config.yaml
num_hidden_layers: 12
hidden_size: 192
num_attention_heads: 6
num_key_value_heads: 1
head_dim: 32
intermediate_size: 768
vocab_size: 8192
hidden_act: "squared_relu"
norm: "layernorm"
norm_place: "pre"
norm_eps: 1e-05
positions: "rope"
rope_theta: 10000.0
rope_fraction: 1.0
qk_norm: true
attn_scale: 0.281
bias: "none"
tie_word_embeddings: true
parallel_block: true
init: "uniform"
init_std_qkv: 0.0161
init_std_o: 0.0
init_std_up: 0.0161
init_std_down: 0.0
optimizer: "adamw"
learning_rate: 0.00308
lr_mult_o: 0.744
beta1: 0.95
beta2: 0.98
lr_head: 0.00534
warmup_steps: 268
schedule: "wsd"
decay_fraction: 0.482
decay_shape: "linear"
final_lr_fraction: 0.0
batch_tokens: 16384
max_seq_len: 768
doc_mask: true
train_tokens: 131900000
max_steps: 8051
dataset: "wikipedia_en"
Each number is 128 + 32 x the weight over the matrix's rms, rounded and kept within 0 to 255. Layers, rows and columns count from 0. Numbers have three digits each.

# layer 2 MLP down, 192x768, rms 0.09, rows 0-131, columns 672-719
125230132125132134130128165179127011126122132131100130126167061175078138120056144112067173119123041129130149086092082114121000125043117103133123
130159146127030136133160150210134176132128126163116130128147075128150115095166134210126057131143140138143122069167127119144151131118124139130122
133136117128192137128179076170137183130146127084121125128133090136131173137085152100207135114141148134141109132092205122143094123106090131135126
102169117122148131129122120158131144125126126146077127126123139077033130134122137124051100131145146146136131124126133128125111124159101143123132
138094180127096130125078080143141154138122138183096125129101096131213180160046123166127167138133143140126135164118126123138189127092107136137129
120158163135155131126255117186110126128145134138205126127200175165187190123118145164124090139128061127127134226212136132121085140185147129139125
135123130128181126129124164062135187119107126057090134127105088111128075110093129123061212121117060121114135139085039123127195124119045106116130
135045077124077122123193067146120125137139133030106121128027189162158198148023130168093109124133174133118140100091103103136014132165169114127125
145119079128204124130221141145125135129136138115080123128098147153217148104171124110092075138141049136142129163097132131123133126144105149139117
118113170121179129129084248141138139126137113084170124128167055153151075122038115124196151115149154113110132203027186134136029126047198129121141
138084073117101134125118069154116121127134133171018131128074171120098109119169111116157112127134201103133120116188066132129137141172046137117120
142049049135073122129127032147138221130121134228166122130096075182168200113072122131158116128139134134126118164147181125129170131145164129146124
147235055119097132137082152114124113126118122092115140127160137075156147127119135145112135137136053121120107132110094135137184129060094149129113
141093081136053121136171073145132150117126133210103119129146128117063075111036143135139148131124037128110140148101092131123097124115142115128124
120119124144108128133153115076136083123131127184050139128208112131081068134151124106106099117139098100125125057136107129115152126134142131135132
131062051122060124118076046121121143126105135115120119127131126181148104127132112102186154132135108111113127101099096145128123133070118131146135
126214146152108130124094164142133139129114125132200124131128104175120086143109129099058150134128058135138122132129150119128115140149066148145123
130138140127068135119075061149121162135126126140079132127088098158170163147118124208203115136140165141121119177121058140136187130161084143128141
138191137137165125132093121164126134129133136053119117130057186086172139117159131112043074116136150150132144166123074115117197115187082137132117
144154155107124132135036142152120087138101125114101138129168074129096150124181136105080179118130093135125116096031119122142071129102170154135129
128176096123218124133187113203116119129135138123095127127137098062137076123134128075224228132143204133122141152221153136125176127078112135135129
143201117130041129137127152095125163116142137113153111126182112114052131116167117041101163119144094120150122095206131121114144125112153140132143
110140177125110133126179105140121130129129118133148116127139150099043168129133110119192195128124112132144127088232088123127180124217147092115120
126091100137126129132144202113123063129121134086088135129155139145127178116130124138079129112109105148118129153146083142122138122120099137126131
118053164137087132135048090103124169131138127090177120129141165164086124153139117112189137154118151115135128170177069115131139129146197117116130
135131117126234128128049136240125205129135134231088133127153095159126137139169123091107166132146070131147129211195179140126155126076178147125128
128040165111181137124051169148120127120118130130159132127063204132090132130214129137192161128129125101124133124138179128123187139200137117147131
150145140136090127128093142003134089134118128058171122127060161115150139101099124102131208116120026123128108094073088136125147123189219109130121
119162105139116131124108150119127126125119124133062128128087108061131105144125120173237084112116240130124125154096148119127106127063201115108138
133109160126118126132163158096140112125134137081083134127139215033046091114099136222143130124121182136135122097041115125135158133174049116126114
128176122140087118129169074163134105126144131143087123128103210084155127128116105093075159131137184128105124153202140110122153128099120144133128
136152204113091132140157134108111121132123133108056120129151110152181239148130129129187131145121129106136113163187133115125158124101059129124128
140145142129174124132082122126143127126132141048166130128105193139066013149112113091174117116138179115144143148096118127143095138145232123131127
112062178127118133126175151133127194133126138102157127128117171158099136135149131134118081128132133133144127169136112134134129126181150126136120
130225173122160136122182131124143095123116128075088136130113105111123138130145138135131084136147136122129135105154199139123116139159142120122119
106107137135200136127066137164124147129139121156126104128220112189130213133098104227124136139122096129116135199128153126124091130087255131142118
141158146129154128128209107126121048120122127136188126128170162148136024113065139152174147120132047154113137123151128121122074112149095100117132
136083092131089124137114157117115166124142127123162120128140130120106139136059135095152079127124173115139139070104097121141105126151115127115117
131082078137043129120134111099150126114138134104150128129089154155102212109080147096061131111118128133129135064176152133126094122089052105138127
125131205127137140135088200167112118114128121133137127127126154107118140117180116151119131125126194120118131134102149120128155116163091127117135
121119127128092134123186139175131121122124138093142129127184170146090049165061131131139140114130061132127125128096144118140086130083100155133129
123155116124084124127110100042117149136125130192058143128162186064131087145196126087123156138123130121139114147104155128134143123165054128129130
121156169128193125131233119117125098126126135151148125127069188152144120142109137146132171123118145116126131100144203127117079126206100116116134
113095232142175126124157166111131255135157127155040119127121170139182195140146124104117162140127043115122113133227172121124082139222225132130134
134138060117139136127079156171143089126139121127148122128141110120096184111051098179085172125143095143127135149159138129125143126178100126131124
137078128124255132120175121071122163131143130110116122127196119103177141125134135052073037112147154122135145176107130143132161130131086137126124
133142071128140125125128139155126085138120116103149143128161156140141140115071149174120166131122148114139120157071124137131079129132092130120126
115083086112128131124164146141131059110144124150163133129195138171180063134171107136129139124132083160135120106173195135118073129122185133134125
139095076133155121127065167171127132125131125089194123128102183163096127126065128136175102113143188118106127210163214117119180133158158131118133
133147103147159120131161087124120158145123110174177123128035133140072071138225109177193140123127169133133144121130159123128152119137140145127135
144183159138077124132223190092131123129125125171121125130157156098094127126136148105219065129136117116113107180214093129125075129144171134132132
154129158123074118136191166078133097121122127107219143126119176174140122129110134123200094129113083135120134118154196144130107124191137113129139
122124143139104118120152076076122145122115123045153126127154078151142126126139154213125193125102033119119145065104132133134000133033173094126134
128155125116089129132138062174126139127127129213044133129166198090101035138185150142200196119119080115119117173152101127110146134208145144131142
136132174116098123128115047181148138136116131153095133124134076167115024132093135084071180115136203108123127153051054135126168124111135125130147
136077068143192125136166141129146168127136142157108130127071126119077165134170116150127180129120057112116146102150130127120142120160106140127133
120168174141175126140175081162112139125125116179094130127137139137181115116071120087157038125125187133137110063179081133124148121168153142118130
140172111121126120125102176147137123137118130147142126126050122051112135115148123109173176122127084091140138102131118143130156131149091141134132
130187075127167138129237080109126095125120126133143129125194175084089148131082139121122102115124141120136141115120124130126163121087099119130128
132108168136137130130028129142130091128134133184107126128196100137089140119077133146147178123121138115136143085128175121124070123033119143130114
126180165136076133128125089073112039125130133041109131129131131136119120126066143127149152131119158130125119109123156125117090125119099127126137
124186056137218123130142160062151135114128139085118127130112132103100179092108129081086134126129173125116133127053086129135163128115145103129127
130188146124049128132070172075137037122127138140084126127089127091023016112180122143148225121130071115121124121119078127140175118134127140127122
150142191094047120135010185077121084128134123133065128126104036110110187112182133049144087120120134140136148189131092139130113123113211101139138
107126083130157122120116110157130167135117143118132122127108127091100150113138133087147091130118111105137130094181045127132121125133092133128128
131144095132139128132185036201133106122137134104118135126187026175164107118147124166157143122132154118136137118178051137116121116107147143119126
120043124124130121128174072203146153138126143100223135128052112134073150140137150154024142121135138118129121095128102130137130135133200119128119
126206083125158123138059102103124126134124120213136134128082180096116049159177138089118078122113075130143135090187050134122138122141047121145115
120145140122057125116188177072118074134148118124084137129108139199126168146063121065200063132139177134143113176072166133113166125157055113138126
128173243108101117130138170112150153126115121139149137128147170186084120144109128153070174131134152135134109135099119122134232132147127095135135
125180168135149134123106116051147104128141129128169115130165158094105121128145135108073125123141190155143128128133150122134157131152184148131131
130120049128069119134174132111136138130114125173115125128228120165070156126000116144108100134129187153135122107103106134123255118080129159130126
109130008131118125123085185090127102134118137130220133130087131115096073154178129111172078124111192135119119117157118130126059132075177118106132
126168193132133126132016125101138063132131125154152133128074065253145170125065128171131131126156089120137143145103189140136196123151186149122125
144085096121065137133079078167121154123120121090168125128182086153152148111120122016129107133136043143127110161129110123122094137159210115110136
133060172124194120126064228255124000131129134255220138128092114111242160163076113111071128139135084139141122170216150140136132120126111137119124
116159072128005131130093116143132137121119119083128124131119117083180067114081117061130141124121226124105121038154103128124143126076073115115118
135130225111158117126168134131125076137119131175071135129114156123075161149175130178061143141144063125136122186132196131123051122095116142133130
126104064138000122126096143063120161126124138104124126128097168082155126115108131163145066131127087123124128047150067127132152138128207133132138
111147219117151130125056168205127167129134136137177118130200134145163169137072121109153097120133232152115134194120200134127169136072222142127132
128185126128235133122126171099144127128121125245140129128173081180205132122117125026103110123136093141128143203081172139119053127015063125118136
127088194135127132124112080184113195135136135062109124129153102181095106133164128182219066121126166126128122165167119135128162127019172125121142
136059196120070132129069128177111108123115132147096126127094060074140152125103128140147148105121000105123132178177092136129058127079102125112141
136145097125062126127108063182112131137132127118014125130097094176100185128122152213028199132127179122148138130132141129130199119143059156130123
131197124130155123131218117124131117131127116179221137129084058109180080099088122094145033123117117154120123163167105122107109126107149123118133
130150137130196128124159088141116141123116135139159126130111165162112162105149124157072101108113173099112117142120160146119122125179093118146137
123082100123196126122146176174130057135122139123187117130055100206070123131083134163126144120147107141125127115177109119138191133206173120133139
112205155131152117126153106154107135133107132075129129128114121093134084148149137110099046127115097122110122073161158129120116133141173108138122
140048166108186123134002126114131123126136110124181124127148186065127159100181140130145156128135092121127145104127046127122138124134097140115118
123042101113087137132125100169134198122127126147036130128035047116062119111222123119135222108130074122121140097085060127134145145119139132123130
114100137130151131121126093089136087138116131151112124130058122170088107151173109178128095118120172114122138129091186135120083146132193112125123
147124144121138135118208148122123128128140130166071136129170113055092155128160143071048103133130117107119131154176142125122115136068118125123120
125204111129114127127092193124138106118115139143108128129125214118150114133171112072090232140154105123102136031097173129124167123147145120132123
120184150104132125128041143058131178128152117146123127126150055137141202120137130183083108120095186131122122161127148145126179137109109101124136
149067157123146122123000114217112205139137130238199134128094164195243130162169103152084125143142092143136110194255099137144255126186032138118130
137123130130125129129225128194149166128139134149153130128165133141153122149096141156218148136138148128134123100141151124136129124164050136142114
137175125129051131129174086152117123123128127039165129130107122016072068122131120067144107132101218136128132104080105126121042128140093128130130
126240181117086129124176214186140103125126136103123128129125159168106135135079128164132098117140179110136141175085225125128045132149185135139132
139127146132129129132087064098130059132119118109183121127140200063089090144000129117106175132133100141142143102100208125128151132194185127123118
136137153137103133133114182136118068124131139085050124130104115085166205153176102139110150129132132135106129097151227117119131132128076130127132
114120098128113137130060117139149144131138133111193142128137137103074136103054139107223112134114136144113115150086051122127151122136074165118125
125141162138104137121227136091133157135113129061126123127125115091190138121099118184163146132126094125143120130031051119117103129109229138126140
131094085132138136135101221156120101121129132086172124127098080085123134132152140155018145112137205116115133120193084130128194139032191111139137
124068048133141136120027157208117157124121117111085127128156168121104097094166115075125068130118097135132115078120162132122130129168163141134136
132112211145130128121179124064124145120148138209127119127179122101249061121115128124078199142123147115130139142152075154133097135149082124115134
121003178140128139122071130136128216125146131121151139128206043146068144126075128080166103145135160140126137102056175134132102116125178136117125
133120109130093136125126155208124146140129123198124116130093132216084201138069127085153081111138058123125139088224184127117176129160243127135143
114094135141000132132146112049128126127127131192000130126201057141144134148115136050076155140149039143136111130153179127128147128082090103139119
120147255139250120124095168201112226133128133034089126131119092139149175123161132248063149116138062123126138176153181131124100132103150134108137
127135148120120135126016079121139079126131139155131122128230131191124121115135136120140102125143119112141137166098184127131192132175143146122128
137079120132177125132090153069128210122130129158083122128145087186134185106098119148066164126127126114104131118138094128123107129120068135142129
125148148129123121137078073083128127128144123168104132128115086155124090130127119026026073132118153147128138164141078142131065132167130120123119
114071157132132128124173128106127157121109124148172140130247181125188093143127144147212157144135192124119146173140167120137104126120186126139134
137106029124169132135076173106130143130142131053157134128130091193116151117145113169160073139121104105149131157091063142115088134118106143114134
139255083127080128124095175134118104131111136126116127126100082109120117160148138052120072124113069128134132071065070137124063121082000128121141
111194125126082121123162097091126119127143132109171123128067192182123122118170129143132061109122156141137131125197122139128144127183242092130125
135191025121119137125097103086149174128117129052212123127089102116122153111158119138109086123105100131127134086140216150117138135130148137128129
119144129142144132125117192173132095123123127150189130128127143151181083126073143113139089140129139148129130175148081136127103122174195144140129
119087162146173127114132106029131145129156122139134137127163112200206127106141129148137143131146169118129137111096120126120155114115087157126125
111090046134117132127081120140131106132129123138231123129108070129064122118100126147066117131130191121121130145160159131132168134130078116138129
120056124120102120137107123161127072114118118122145135127050117041041178134105144124119188141124123123106135048037194118122087127094169143123108
120079199102134118131184068117130167130118123184083133129073118195155115134148114115170152116138182142125124036125104132132131122145074102140139
127089149108088119130139097115122057131140124091109134127062126139172085137113137128114098119136108134135125058046133127132158112074011122123119
147121223112150134125135189072142252124125119047112127127069101110213074126129100183223183123127161138112137156074217126128233132208141114122129
127041067132108120129180222104120159119130128146065125127069083117127160126084126206067158136118118115112123117154075114123155129084185162137133
129105191138199127125172206109141144126126114110139139129100088186178074126107123067117079138153086117116117182155176125111167121144155155124144
141154203129102131120193095186131050122147134133058125128135102185114069135137116113133065126135103126137122169150154119128091130069147147132138
126147122139131129129069056077144141124134121114136137127143096133108104113184162182179108122146064134129129094065162114114165125120094151136127
125182165130112120129114127179116074123124133159217129129105165087028218127089149177067158140122095149141127120148167127122134118174157118116126
139117138136133128126201147110126121128133121240125131130062209165085134159082140122080123126135066137141126110247077111141000133185161105146135
131106097139137122125110143167140170122131136147201118130118211090143213121115130107124155128103178129123139122135165124150168143114121127133136
116043148130111136136111177145118152135129137133088126130085045150095110128142092105156097137129220120117116125094191127136140130084119156123132